Weights of a small transformer language model: width 192, learned positions.
Each number is 500 + 25 x the weight over its row's rms, rounded and kept within 0 to 999. Layers, rows and columns count from 0. Numbers have three digits each. The size before them is the row's rms in percent of the matrix's.

# q: layer 4 attention query, 192x192, rms 0.141, rows 136-191, columns 96-191
# k: layer 4 attention key, 192x192, rms 0.138, rows 136-191, columns 96-191
# v: layer 4 attention value, 192x192, rms 0.143, rows 128-140, columns 96-191
# o: layer 4 attention output (transposed), 192x192, rms 0.113, rows 128-140, columns 96-191
q136 094:522506491524484534465510469497523517441518510502480484562549486519486473488494512520493488497552478505479509550504464525531513514482498513544485513519547458473528502453478516489459487475548541495451456467522506500505488512509520452530526526531489502530495470509486486527513445497526474478
k136 101:493511510490500505488437505472502468445482451516514487488514514477498531523475513486508485495503497500492474498484469521471455491496480501490512458501524504497491439470525516510504487545493492440493466533531483503533482459527524488487556476502508489518527506539525470486492487529497530458
q137 102:549495526454474535484532477471492500504564528487538509515508489513492527510509478524523529542484501509486451496467512496525497451513539511493470504479504488500497531504484447555516522519515490522480484482485499496495491507478515497516475536478499456506482461482473461513516483475492443481
k137 091:513524469545467472518515465506497510514506453494506544466487472480506523538521476442519506506549492533497499510452499526521452516499530509486491464473498490467461509519467529437501490553518475462536505519496494486536491505529504486515501509589516480515513504490507522469511508478496473501
q138 098:488545468540548470494498531498548496493491479506465475481519493517511497474487503489508448503542448502542516497462526481545531479466528500533478491494528474536506518525497500489486497477537502462453508510486493527498491506445495574526476553495494473480464471516507500512496537484509509491
k138 092:522490533493493503497480476498522506514464463530511470508507484451525474461498492541542529487515476475501539498480486515491508529501507479481514495498505518479506508498472453532523476503487500500495481514501470512511479475489526539484525488493473486467493474517537529535540444502484497474
q139 096:424535490474500485543479470516511489529520491537472491485451498510535512524486499531538507450507519489515514503521473511524510520501496519530479469465503522533534489486483496491481479490499470487454521536510498483512495500561465476504476514492484488540548512502487525479517517504457521522
k139 099:447525492501521512529482509487503548492465523489498525499502519498457513452510535474480528483461494512486495482525515530508514503513491467453490492488485531477490485479473525535484512515563495488489467534479504468533532495522445513508543510494523467494518492499515503548505551505489507524
q140 095:510535553520501497480498522515524484495503473475502507449516494513491521491496510523502481481495503500510534469466504548472457525496537501493498471505479516532506511463461503490479512512489539451463541459520483492489517565489456496515476468491522501553497462488500459470466516515515483524
k140 102:480536464487528482498511478504488502556504499499463484510482519469501522483496475510472523509505509493479491501475490477500464460490460535477500493534483561507492526488540539487463486543542492522474531504508533486500490548540463488513486502536508508542491482505507528501492454490477469496
q141 102:508492503497504530473517487501476539520478484479498539460506514480460501504520534485494516499461502493492484565502539499542512503524506469447452484486475466472508485536508487485508501514517521507532509480502504532464479544439442520483501506492505479524501505460454489491500494489499517485
k141 092:500460521488516464505507537537510433516515506488465521470467490483511510517495510486513492546494523495512518480500522490539452486458472512501493525546496485493496543523495509483476478471475528503516550478531513486507478511537522454498471483495528522532498471506484492462470481493529514508
q142 098:522512506470488515467467471525487496508455511528486482511493504497525537523496488502488521471513499558465483483520476456482508480474517484500535493497485488479499524492501500499489543460493475472520502533504479477460480528541480486542537461547539509477508457478490506512509464467510499471
k142 101:485505483501531509475486472509478464501477501520503502494539486525498538494488455474494456475486461518487531484500475534523492479459498539544460458534506453483504492504488511482490505489560513507499505501526503501531468509485476549513496478494491483508506467531502483436521475496500474512
q143 101:493514503499551486493482497490471520488492502482494557491498454506519502496537511508492486498523530546521458541491492487487470508510502456496509486485474495473497550486489523511491491488546458497546472476534516546510442488562502467501557477526475469518506497515465507513525487543508507507
k143 103:562511510489488483526519470472482469461483509452483527539518489473519518545425506518484489504548522534541485482504467499505477536482477515467534518527480509520508541473461540519504459500527481485548479503476524495539463480558506498504573504504517464475491525449520457499479507479507524473
q144 101:456440498504516493514511507489529446509512481508475517554489523518483444496476542501503472471515499540457492495483499511521526507481528497508488498559458508473559538505497497470484516490526435480496550495466490489482538448510474493470529465487460513545495490559491503508510472499537488511
k144 110:504519558494535477514518494495525475508474519507474499467508520514483500478491500492485484494537510524532473544506517494481526500526503487508492564531472455511524524462524499488500515464524503515489499464490497480449448499520537522507516467505472506500461498534518501484480494500504496470
q145 108:528516500503506496506473501465501528489515502502495520484497475528529471485525462483536454472509490521452479507549578507505511454528473501519507512500465458511465513526523476485528487459570474487492477464553501524495520509487506481498466538491495509455481529485458513471527510471467511548
k145 111:532494470515468517543546497487479513451487470528473450509517493513519472504511492500521468541493491446485496502518492498451509524526482477503519492473539508520539465522468530491519518474488489492483458549513539491520516484507494515490502527507479531478501532487519474435526487497480492542
q146 094:451473444469512533518482472515468508522516492482494504521515509541483516518508490483506521498493491494402501492504478547509535472523482536537528512494474506542500519489486509478501518500483465462508494499493462506512508475493506473504485510447546515508521505456531486531485519480482496513
k146 090:492475534482498516564478491484535547528474488485499531507458511531526503534479490497520494524514461516484526523478502482507513453485503475503512511458437513515533511534509499506498506492515461513471512513476534524494528490493452534493491509492515494523476499535521496477470554495476511495
q147 108:453455489493516518519491518558498527493501481517531481512535473530512457518476497497544521502539504479504524492472484520513484554537459506508486523474521461502461475485464533492518504496517465492486477502485501507553528500498512492484487478462492548484539537468489501468521526542467486564
k147 109:459502478494456552484526515493522526495487505525513534485477519475510533493487528524482478529530465488505528491502498485507536434500523512500511522441505511497514499474518496490495488481488515521499467559514487489505514539490471465506519514510478467476498504502528471499513512441490573505
q148 087:525489525504451455530478491521528477544512508553501478508510486480527480499519497477508478451505485493589536483497516462493461478527517495463476454488519467504528491515490518487502522507491474480477515527508492458458470470496516554502497488539487501474512524487478476488534515495464530485
k148 080:502499471516463544469514472485493443487493506551510450503527480517509464469487516451484522494506531530507551504534540517526523511511513522503491539481488468473506490504440467475530456515500512525485478545487460454500494504516520487498490497467470489493511524534474497445523497481510532553
q149 084:476510529482536535487533521476493519526532499460468492544512499518474538466497520517490514504488498543478518501473507527457539510505506521522519485513463492558489513516486508507460494528535527444511539479486507501491487470494490506519475530482555496548466504470514491492476497503475479532
k149 075:487520507474521500525494503483535550510486480441540481518489521520520548512513505511529475529512490493470501506503487478508478469522505478491534462494478524514534528515526488527419540490515506473462497526467538533502503464502491501518500489490475481486489479483496534495475494517479492487
q150 096:472473518476501479503499470499502522514484495498527488494493503501504455498485502494498457471534511517480521486503476496504459496546515495461489501479484489517438527500508489548505496485518446500531506526529531515524465500528495468516515510554506506518521510501444501512506497481486508526
k150 099:515484485493447544529526506496504476498482473501493479558508533512487507512476471522486480498532566507483472522531483525511538501529528567495511527490475503524498492516541522475501493470492478535496526494427506484503501522520481454492493460480492528515528571506497477468467510482480456584
q151 102:506509513451473483520489490514520534519527509526525532507488501491481486496504529517489465506463505500550510503491458541544526518524501461539498513490485450556526520477487480546509497520487503497526489502532501449505471515509469488522494506511509472463505492483487479504535499478486537445
k151 103:497509462508501492487449468488495483516504477489512528532505502498537532507495489472498524524511523476538499424513525531525488513502491470494558496477492427482526523510491491479496524506516547478484482479424501504514474520568498487480484492492520453500529516507488486518505503536519575511
q152 096:478531455493490509499474412463491462442504502519526461533520508518470484484485525504485499479494440482483495502502486509477562484506527523507524500533489490476500462454525496482510467496533525494478474522497533498499449503506550507513508494479486501523472489535532497466507479498524509525
k152 104:496528508498519507497471499511503520499491483472512481536508521543499521488500520472517503470529498532502484503452521514466505545514514484482479499497451511484475468517490524494481536544481475484489506509483496476493520494456503528499539520467483479522542484527457514489465492475496487512
q153 098:494469496522486472497522530483553494497502496533517508515478514530484512478527481477525506517506510451477517474466466489481508530495487504559515494533506510490512477467500526456539468487581492474532494490500521477515486520481500544496478489495511539484513495507486490494485455524494489537
k153 093:502503483485472512534503569512466465512544522509503506509505533516513462478498508487442540497504504510494514491505520500516509465506494542507503582466504511511483537497496489481553503519496541486492527531508490500447496544460520506482451480455521484506516471507538480510554513486499513511
q154 100:494469481535482466534500502542512510502460481502517482463496506466507515497470464441544496505485504462474499498528547520501522553469482472523468499524479473506494453528546506487477480519524507489529467509504466487478489503502474494475460507449520542530488528505500552511510500441469510463
k154 108:546455511492472517506461512496501538478512498543518515516544464538518469493520538502515501517476520498487513499515503491459509476495497490530514516510506507513528538500533492485510472479475541511484514489495501524481533462508461473488447507436512518515513510481493528441509501509469517526
q155 096:484473512497497507536516503496498517479459484552517513484505511499510521491506492525501547500486503504470495477496468512509494489468479470496489495484509510528504445510552514507497451501477514515465504552495483505507511525534481480500494541485488519503510504467478579500503486494519515475
k155 092:462499482454486503533495537513520528480513484498516504527520518515469520497520473519491485506482510463494515498519482503525516498497519492516491494498492538533510496523586462505484488474486539518480497480459528484512536474490424493494479462474496542456480530524480495533463515528483518519
q156 103:487482465522484483518472479474506514518572501533488503493502521501459475466492512487463508564480496505485498476509480511499537503526511521500482521505521529497488489486515500508496497539469537499460514531478534445463499515506542464520512497512485493504494499546532490502489511557518494507
k156 102:464503519518528507509535490504527561451516486502488498513449500505472482486476565523541482462493480498520440473532509529514530509503510497521518476481478508498488451502531471486507543522483514552482539481472511519469517514451527499470554496523501499485545521517480494508476568548510498475
q157 104:466508490534514481536521530501516536531508453470498513486497553501502477462485508466520510536511488543495474512443488538490530524490506515504517524488494477530494469460517499522480507502494501470518463516531455484494519533524475529553556479515512523558489494515517491496503510492507494464
k157 104:507505447469483516515486499468502527523506486493540548509549504484497495498501511552509474512504484475489474453469489516506490458435502513535484491502489474537506541515524485466503502483509539504445528539465534524486508513523530473510444469504509506482472504510505507448554488467516506471
q158 104:519511502497471464476488538475456503501481489519484530454521485455521484534501503469471506478500459547497485493489523514507472483511492456523491466485519530485503496506480450509543461503523432532468537477545485494506493495509509466445518474519502468499505503489523534522547524470493526488
k158 108:491532507481470463469507497544527491488470529518474516501489500479515459497497490502484531492501486545506487505526531504510439510508488520478494495506475472546501536530505504502485487488490470511564500491531477487493517487509457502491489545516479501517515489450530473522422480441520525486
q159 090:544548485477447476477507502492484440475484509516543510491487509505492522520513533542514518528473536453517539499492491477505465509519518487537533532501500485556497532512476516535491493537492464511519471513530497522519487493514490513503519512483535503493562477488493449465485480525512475484
k159 094:471507506495523493500485500507494499503497483477481529494471549493519540517518497491488557522487490478510479510464508504475533528480547497516504493495474494532509524530557474518478517471537512481482550457469535535481525498498479500504489506472506516511502538498488477527470489492517504500
q160 105:506471503538501507519492494480505512481523496512482482501485463540522445506494487498483482489510482534476489534572481453501496481453518491486510536487469484501530502503492529513527508481499462516554511491492521522497480508534501504524534567549510500483499482506537503486519486486541506485
k160 104:535492508495473526520510503464525468476497505483503545472530472484528442488468485494509487504520518503496449469530450474497536486492489490529501513523474482502497517514493468523519511480489528496498509489514486485434483493490516519531487507516498500473528517512523525516523527511500534466
q161 101:471477486491513490504497547494475540488509499498482499495483502481468509465565513513464466496482504494490503527514491534521469511489471482483496503496520503514511494511503483504490475469509483468513506470537524541532535493499468475475522530493477530485514517475472465477459483488452565512
k161 100:454501531510528510526552520536493505496452509507499488548506520470500491532503485513509498494456473462497511473564520473503489500491462467484510463493519535506495521539505456499505508457503505527504513480508493503537543532478507516472512486477491497491519486483452504497478512537472517484
q162 095:499485513514487510541481516491474523537526487521486519492516500505472498491500531490486515496484496517521525475539482510503514531522512465509512493505478505547514487489498458545516487483472525523484458521517508475497510535517485466482554481491472514520554524481517454490506483514507523493
k162 089:405545467490484495496511526496520527522514518539489493499475537479475514479493448536493487513475478494520449461544517451504514519505489514520494454513505485537485451492548479515473534467506498528492522467485500535510548518500469433488495502515512524493498521474501480537457512536514501511
q163 095:492525457511487516490497499494496503469516526530506544561554491535541502503497483511550478502531518484513520507471524502479453533495527491485509530530497455510519473487470561489487486491455527508466481516519475462507493478562479482507513503549477499459535491474537490524519486530518475481
k163 109:483457441476499521488447511461483465498488475523515470502485515529462485493539535468514501506530485529461491531491523496499510497496492497528476533503543458518514508477508459495547475536522463517502453499494511522521535482532488522508475489487492516512469525567469527478510521471504560444
q164 104:519500534516497453477479496507507497486490477503499483529509479478518509502518476470447534505495461522516481498531495473490477458543501486515524514458510504452471477495535514501534538514501544495506514486487455503514465471486538478506564482488494535535492496524497521514544496477487522509
k164 101:490486488505516526476489524563514520466531537478471463546511500490502476494487522499479469516497504503493504518486480481500467540501502531488480480501469481527495488497483516535468507477481496487505539490500424505469500471491507487496527506504434521461499519542479476433493513484466487520
q165 094:505483492465521469475449496493532492499474516524526485508528479501508485532536510487530466448481495475497527495451508510491494501542528526478451524495504506508504439503487494516515502474463456512526540491523530482473528488466500500510485483535469503485531464542500478480540543520499514499
k165 106:441531484529489517516515480532511518536496529511485504479468519505484522529469498554533504493422497505499542506492530508519471492542528523528471486507516487457531478478491492520502522498528466495486539459527485505497499510498460523503504509535463480483520469502492502515458500476486465480
q166 105:491521498541484468532493556544485487504519475496489494402416467479521513515503515506499514525506506510551531489505512495485472547479475491528466465494494497554519485512479491509484503515513459488464495524485481517452528509475467541483469505502505471511501543509493498496517508494460546474
k166 093:480505500507527498464497492501527545485502498524472521468517487491495487486497505509486538533475471479539503482515486466433528519486453471506496491504509497493535526471543472519451487469564516551495493475478516515492551487504462527494516540492506531489505499453515498512537486497518513503
q167 081:515496506564541523494512537541494482503497496504512497501528513516508465504469518472491475459498505521540527513492508495499521447479512525478496524497500506462477462479515524473499498478479561499504517450477483474461510487460474545518483478491503517519459507478477516471476499489549491510
k167 074:524448480498504484464486487503472448501510500499546486497533470478534493475514502477490473498510534487501523507496508494512499508506506499494492513498503493476481498505441509513524476493456516492498505525525494441474436523506527500504440504506517506508489472540509514477561480491476509492
q168 106:445521522530514502523493478487487529533461542485500542561521541499466526498514536524525515486497510500494495478507491527512509503503506494517506523554503513477489469482513502455502500493529542532497485502520494521521507542517487500486500488448478480468532485488492496491536490531501571490
k168 111:489538551493520488529510504482506465531519558540493505513495507475512481498518514512478452453515504542468517506493537494548491530510472515469477503550504521534486464470485523507494508532480487462498488524521498507509505506562508472518489483492487495474459448501499411494531476537515509498
q169 095:536521504518539471474470523512495518504500513524498484512491490501527468505462512513447499531466529469526519482494497488501526465498492549504464534519547529473527448481504494484528495501476526496492520525465524489493518510431479520488487508479462488505524482531495521506489512524540521476
k169 107:439525502514526500462521518550487551495545507482512512464482535503476490508553541523495510525442488458510489476490509523496494516502518468523456471463528472458521455486486493560502496496485496479488487487534465464470483487482494512517498513490529492458493474530516500540548512550505481501
q170 102:538534473473500469506512528485440514482534516512459475480530498442498524470514504500461491531438520475503510519482476487484471492504468517486496490462512527487490469476496483499515458499507521519511485498495487485492512546463505474481477518514513474482482437545501509529492488485558524455
k170 103:449523505474503487457474478555493518506493479466476491496480527536516484526508483525483513515509500514521501497466509529520516546494512496486486504465533481475543491524513442485511473514552497500531513457516484524541472505467512523447452500483499489483453525542508515520518493518504495468
q171 102:525473435471431498531552490467513505498505528498509506562491467449508475510491544504514492511498518439486487519460433459480480508517489519525533543486515512530513475512456537524512478520498513529502513488493500507530503490530502468491506480511493466489516449467471480501500563528475481490
k171 097:498515521510489490522481497470516461504524483475481518542499515478524473510485566480496479458545496513521476514488487518556509559510521511505490499509464496483491472539524431476484498517496512476515513503503517507506480474521538519493496481517435503503488530475479519468467516521492539461
q172 070:506504526486524489523504469483536516540497525510492471483500480502495477508527495477527497456492458484505488497471494527565500462518468541491479492518539519422524511483470500479525508489500486509513533493463481497489479516440500538516515479501474503532517535518497490501507531510500488530
k172 081:519468501512466511515516495495467448505496539519524517500512442494516471496475497458470505480524545533488529490511534512542465479482528505492490527494489493467464507480448523452557481526441509474497513558509466470505460517520538500501495496516522444496497493508518520495521486483522512486
q173 107:420538477492519517529516484511521513482518488500498526473506491500502537503519473520474488546514502541456500501487464519483510508492491539566531476483492523536526438509472481500491479503506518463476530511503491489532507524510448536514508532467494518554496520512519492511461529454496492527
k173 098:473533506521502473528493541504490567524523493511507507478492508502495488462503477480515491526515481510510518473548512499489498464497487448488464450472483517470497521511516501529496523518527521485493461491481519508494500490478490526511556491527479474501481531521534479546522510475489479487
q174 104:530473523473503521476471506476515486493499537507528479541517468525496482491476469500523524479450493473500487492492530487509503479523540491481530547500505462511520504494473530489537519451464502524530456503517518437495528516553511475512516555530476498461497475473485501474511487508471509515
k174 103:503528445518495492513495501499451475493480460434510519530501509550504504495538504468508486488482498462470498490478504550538519497479530457504497568480495476541517521534475519483509544533494499511485486515482483479515489506539488508520448487521477491495515499555495505488488549506507547498
q175 105:532511491443533452462506452519501500485482500511502500490530494496514517527512512504488506502487489486474499487477523513575538465470494495528460508485495515495522485509476476501514513510511515520516501479520522449476492490499509530503461501505483502465458463532477528496499497508488513501
k175 107:529519532505479505454481466534500538498487520501513511471477515509508523521484540499521519501483479521521547499499508524485463527503509479489545497511519524435496492513483511499499516543507486463528495502527513496489471471492524517490528505511524426488499482500502482531480501489507483502
q176 108:534547517471524522474504495514510563507519506520501495528465488515530531503517454466497532520492500524476491483505508515533461434502516487456521459470492518513505488505511528501506503514471529510510521491538534474491486480511515479537471536563533539473520556465467491536518479478466489517
k176 114:520466472474498514536472482526467510446514485466535505501505494509480523501514506488525511504503522490491534504508512504495487444521490482466524496477507487501515445531491532540509510500488502490484479520504497465509474469524546453497474490506498498504509528494506472493492521517470517530
q177 105:502482476494470514508473574481511490473510510482521506473500535495516539501495515507527503478478495452513540485491516479502467516488517513498514556511514506533484486515468503462457503461466497490531500453501508549492506481506477490499495508471521503480534523503488501475484531528485523502
k177 104:508475536464538488507469512510485476548479481492511494427478480480517512530490502507508550529472469498529479519478536439505514524496512496506463495555514516539519499487497434516546534488501519511502487526525507533464469513535486549516462515490514523473444497470473497514517499457477522475
q178 101:505511505512508510534540527520487535527543513472498500511519518479485505487481501484472507530518518505462496510514470538513492476495500470519490488475475477497504537457566490505504451530521495452508497558436488525524522516487462513524504486502510474519463497548524507521509513510496490449
k178 099:467474525499479492527482528518482497513531537525492538493494502506539497507500484526486481530516485485509494501533469507486507486446504481523509547484502477479547530465520444463529451464540550501477542500500497490508495519456519506510448486496476509505452484503522491456502510525538516491
q179 095:523461529492545496464524502465524530512484488505514476473511462461476508481461499463503488522486469504480478481473491472502497455491516477490461518479491491473493517543478505519494495484548468477571484482495498535481490499474499502494530486460573527516512467472506496487499482536486455487
k179 089:533496504519449496557577472522479458465502486493490518487499437481535510486466446510492537484504544501517511483509463515540481514487536500507505492515484495514522525503463493452565457481501508498508537551502480486498463506509542495510499490533483468516506494491533492522496477483503496484
q180 086:529488481503483484485467470508538501508458469536532502490463482527493503512514490510529502505461486452507521474456477495498485492495492499505494503515520565467533465495462529491546510488472505485553513486514497502492472524509475514513492517486491506419534439511502505480488510560454482526
k180 073:517474467487505499501526506494470440495519540483496520506509472513520481518476505471513543484493538512512536489497546532577497500490514498498477502502495464496476508536440507450567487532479517497527506514505465460484457545507522512477483507485518460513510476526488516538533497503488521477
q181 103:477551457493550514519482488542503482507455499483508503507511489484493478518506523494508435489531487440504529495501570514529499492537530507523493458517524491507514481500531507525525525491502516540528514505510549492527504499498481541505461499560468463486459489489511494481510518491498450492
k181 096:547468496535494499444501481490476497494498513493495506505472474504491479503525502489532495479550511542530496512439521503479505498502515472458513500518512486444483508454492545525534489529496489489520486492511479464552457508528539492517487518540480467539511491527546505527486461505494489493
q182 105:487512503494479534459481489479533516489510496492495491488517472508494433479494534496511480500555499556492510531470487516445459526525513484480485528528500489496490495503486540506458502463478463489551539470541488456511552499501502478510545508524558512473537519530489502488474497506473483534
k182 110:541472501479481526504559508499481459467508532538487467489494493505503521502430499500495496467459527476507488474565482529502460474510499492526525464504494469514503502480484499483522521521499516492453485529490494502492491539502511501521532473545482539524546496516513507469506501487521515478
q183 099:524491501476529493476497538516507498495543487505496494524529510545533523511498500512523491487517499522493512449474507475469483502477492507456580465507468501484500508521457517483471482504493485490460488471527494491515505482540541507516522508489504503484528492470525456502504492504536476479
k183 108:499504493426496508517497509477495458523490478489515480470502497521477518490502448507502521481533491539507531568443470486475524463476450539537528525497500501544537472476491479489494500490500500499528520560539507512508477502540510497510479509498530506490495530487507519502512481474492524459
q184 102:486528471478547482494495465496500505514515475498481514514518497491527548479496481509482441498543554502481556502473503506496490493509482550513498518558521490478475458484514536471510469494502473465525504503504479495555472535496523529520514540546502502470526485546491481435469484518557468500
k184 106:499470500530515483530543459512485536515501541528502499519509485510523499472507542535482501509484557527490514527477468518502491459506512504573544527464475472507494512466483496513525507506509479449479533515513516530485495465484464528499503474512502516506528503517487501500549534483462499502
q185 105:454507478513522492502484474513505488484485554537521489530498569515504501531506469521565505486469485517478506516472474510504520509463512511467541517490495524491480501490509550488481512513478480506467471543450509476462496520518491536475506526526536497519494485514555487524503521507471501491
k185 109:474489519501492514474475489457471494512460510512486496496468532568477474460537475524510457486505482502492552498459498512520550461487481515496509509512532467543544494504549469471528509536484529523494534491531489523483556479483542555523492507482512501512515480503453501497540525519565520470
q186 091:494557568472501456519528491501500499556491535471448514489505501506540496506488495485445456507473495490495488505530499512527506454514543485462519480489479522496529533515539485529521519534475490531512539519464507514515521514458499557515458499555450499504446524472521499483498574535475509503
k186 090:478530519559519490490501510520502541550511565469460513521447481510490472510520503588519502503510501494493497513500486453538521493491470479502514502521480509487511505473535503553474533458494491506477517483511505508502529497494503483519491507530483518483470490495489528508467518522531463501
q187 093:472520490507544489512515512518515527505510463462494499490428491478489496499539496494516493522458479524506496512480506556509491511493459478484496528500492547534501493520523513510501494535544525499491508492475494533507505513440478536483517560501534479467491509528501507485517499489499502493
k187 090:486493473502508492487503505513525542486511519503496474508500512522531506497502526532534476538491497446499505506524488466457510441508488466531512503495489483516524515544547470498435536459521526516476516477487520527471556469493496518468477515499489522496476482479484498501522495532501525498
q188 099:460468484511473497541524508461508483503474488485513523509501530522497499515474513479480507485487514535400515526516461518533536484521516536509562545511493515479462504498504429493489500497476510501506547498500540472506512505502515433531516486490491507529447535504466512487462497468503553546
k188 085:530498529493505524529478504519515536493479519498516538514532501509478480485492542510497471469514493490450480546493477495505498505517469513492493499515441502533493458495531512527485566455442522499479538476513556510457530510487464495485480464526482526493498489501461494466422540518475441516
q189 110:482514492500485458545499535495502496511530503509437470477484482506538526491509539523476499488535544538515533488493475462476463522492469495506449488487488509539500492494480487492545512500504482521466504521480491465475542515494524498489450495488479489507493531541511530530477501531521547489
k189 099:477513508508481540511524503477555545498528516501465523517518504499470492486519533510469500487483454514477475535538478521464538526512471473506496513492496510486511491471532533501432516504517513512510491495491529487501487484477441511507505484497492496518490503507492536502508542509545514482
q190 106:513485511484507531477526510509467455477498516511508492534496482477514533523499524539520498514507515454485486479496454485445485517467511475488539498554472556474466524519491529511505528511491472513526447494496509537524504451541508481478509464489504499456518513469500493457491473570480473494
k190 100:529519499477527500519537496451478478460494502463486492510487493554506520500452455506493498465560511533502520559434458474516525507508511498515512470528510508538478529487503512461533514512513504495563470527489509517518486523536527495533520525487519502528482487474484490534510482499532488468
q191 103:464455500511500550539495546561510482479507477533522534509505472469484518522497507482529536477550512532498535463524493494476498493488484490521511522452512491538516489533465509486497482498468495443448500480472478494507506478491504488462496481499492464491502503506533527508529526465532515502
k191 103:527480480466501478485465511487533500527526524540495497490526499484501493427527544485449463523480493489521509486540519476485491504508465528505517531435492495499506506480556458501497480510523498502548457474521513476453472497477461504498484536500447490485518490498508484501481542498498535493
v128 113:511488500509516473480483490493518522480527449515475529526476493508564535495422541503468491490498515512507462517529507475520490497499521490510488486514465464460516501487474507457490489535490503479547492511504518496559530541494493585480448488521524498506520489534527499539478517469485506497
o128 122:489524485533470472524553491480467507549509497505512449545468498514513482495509510500520540508528519502484511496463456523451524499524504514533487504485460526512500535454495493488493536478499500453539507503448449521493482512496497448533525509475487512516496484521492494486509524505498527528
v129 093:563502511522460508470504506486520509463511531509472469506476471501526569508518477505507499493488512518520535466515543553504532473487542491522481519508483538477491532513541498473506484484481497472491486482516490508551533522499447529469476485506502463500507478519496499543457502483511504502
o129 091:514504515513485488494538552519450472509482517509529495522487530506510522493537480501519507519539496513548479529482528475475473516451491498508508476478491529526510506463470512498475464480517511481488475532486503479499488531513522482543517494489520523470470507498509516490522471515445528509
v130 108:503504511522511517546451504482501492505485499507486557504512481520499474484501510509525503459466477535499458507461413509527538455534547501531520483510496465474552503528515467475491501495530487503517544502493463490489508451486517513544481500503504495564472556503475452508531517541489509503
o130 114:498539519439484530487564507499529490529464533520477490461443524521440490501456500510509460513467550497487491482515540494514503516519457494463467473493490517494495506505498493539523499475482481467502507431501505481502553522482454514481520502516520501464489519517498476504507526473531484505
v131 098:498488534474476509496515510468501487532500514481533497487497489514520544507531517506499550502545510500492576480496539533511494553481536448501500526491535523471477473480484468509496486507524513445476473523506532500502511519479439466493518542473476466455518520477477509491467521509498531477
o131 095:483532475473519516484519554484455502496505487481491504485553475491490498497490508489541490541518487519501472499500552479462482494471508517488538464530491546517528536503541520485500515507459450536477500495471464512482490491555527484436514480541522504526485512526521468484528510514466507504
v132 104:496513484482481481522542496510487482556491551521526482480477532488477506499493475484494572515502481509502542481474523459511515545492519530473513493480543550525509486521507504501498453506552543511469497460505498483493466523519486468520510504480458499516515469514468527496509510521525469487
o132 097:496497489471490551479483513530493518509517484459517489537518507515519485505531478532495509486495500510487439489522485543494495492462485505508525571515469508498504512481553496472512463490472449489477522514511529508428532472492536544498493547514541511465525547489507513462488504513480507500
v133 095:518483495494506487542467485518513515492479487533498503455516466484470511488503480545465531530557494504522507476520480526471459526511504461497503522480528537491476487459533472515498444460525453521508512506506507496456496492514522460494453445469463505477504512515502492477497492494465531494
o133 092:501565490510516486477469505496492517538497499500503467503525491489523489468515482477511480470499458506519528488472529522533524510525498515498539518524507459483502461519506509528533504515469556502527479490495513498499496517472549489496527539551483521432494492492511479503518530526523431471
v134 102:533473529498472456487482506538506532494508460523505487486466502494484504520551509528513523486504543529496546484514518518498467566462524533506532483473528556489493502454536490476509473478546532457501490518520511507500535532490494510511503524539484481526488491531511487520512494464487502464
o134 098:539475504494515478509517480523481454493492557461476500506485537566455521506477468498508538548493483495514494472491532508497555442487487484541532532522499532525475463494497485498536504532502496498524475488490527505475449473505486508460518498470509500474519554488501506480508548512465511498
v135 109:446451457487526469491517466472497504506533505454470481484513506556527498491473524534478490509498530502524496466498498458494496529493476488492451547501527521485488519487503505522498571491513504490498532502511489488524495490503490522528509536498493542479483491515522512494542533459499443526
o135 114:507529513524485552522515496531517495522517502510503559495460503478476498504500478484524518534503510493452525486496501559508524502514500474528499462498471453542485476512486470521485480454495490487484487499487531450484527504521475514495489425510494525524488523523465524497455488518513503460
v136 103:493507579471480489493484550511511498498556527498493520510488518525494495525519499518493466478489471476475517514477504519540529444458451515497489477502519476497483499488486559510506549556461499469483528508544500491544484454490483481545508513503489492492425472514487500506471500521497500490
o136 101:502485512454511504456503456510495488444503484461504529468508481501527544501527499494510512539469494494455487502541506512515464492474547539498490503475483526495462534558481503501469524504569502440488501517498460543507498514476491526493488532446539506572546467513515498488500488491475470540
v137 109:537488517549473501487485480459527499482500494499498528455521508457495510524529475464465495497463522503515545483551484542493504507485507545463516503516476516483445522501478496489536496473529493483453511487494483494490472519511490484513496527518506473525527529513515522531516536485514506474
o137 099:524535454510482509484487530554521493451507518535522459490484494524507525489505531489518516544471502465489513510454516512486452532514494489527512538495531511533501486484527545513517504480528552512550473508451491503460558469518536501502481477460518497480486510474515443502552474511491525460
v138 112:452487522468518519519521498494493512518508497516535529509519474501492450515436506516485469509488451503453467525471494487511498501509493522504511467514453457474514425535491473500465490503497538524542541490524491507494479472514490477553504488498509502516505514524546487510546503493514463515
o138 106:496463518499479505521498469506473515538509481500447484506472508542502510455532484512527502491514487569504548534493430480451502492518510554482499518473530514475489453496459506525496479466475474481527530500512479471436526511482516501501484502484489487497555509541490500479497497564514473494
v139 102:512478507508516511471512489467492485526516499524498510474512510544490518504468510533518506478500504551520546509521498479524492509486467527534504507505503520462485490536536530536496520476492498486486514538505491522551453486467479519531528508501533510489452516494470496508454541516528491493
o139 111:515517479460430495507523509532524506438483497515492549511514507503506532537550493492529495505499522497471491511521531548510480478477541481499489493488471494526513502511439493541475512508496509504506463480504490476466524472533523563503455483476480474533513538464534526510544462484480483502
v140 106:473514498484486490477527522485506504484527496490488537490506513522500464487519450524501507526536526421485512537509511537507489552484523472528483502477508534499477455515492488530493495488484536508490543535501559535505483515489517497500496453475495490491525492470519515511460468517496444506
o140 095:531485519515508529530516491476549539457497479518530473568478509498503478508498533498529489510511490487503506488466464473479512509477499502477497481504491510517514508467471499512534524523540525480495465529493512455486472488531513520527524517501503471518499500515544530514517463488489492469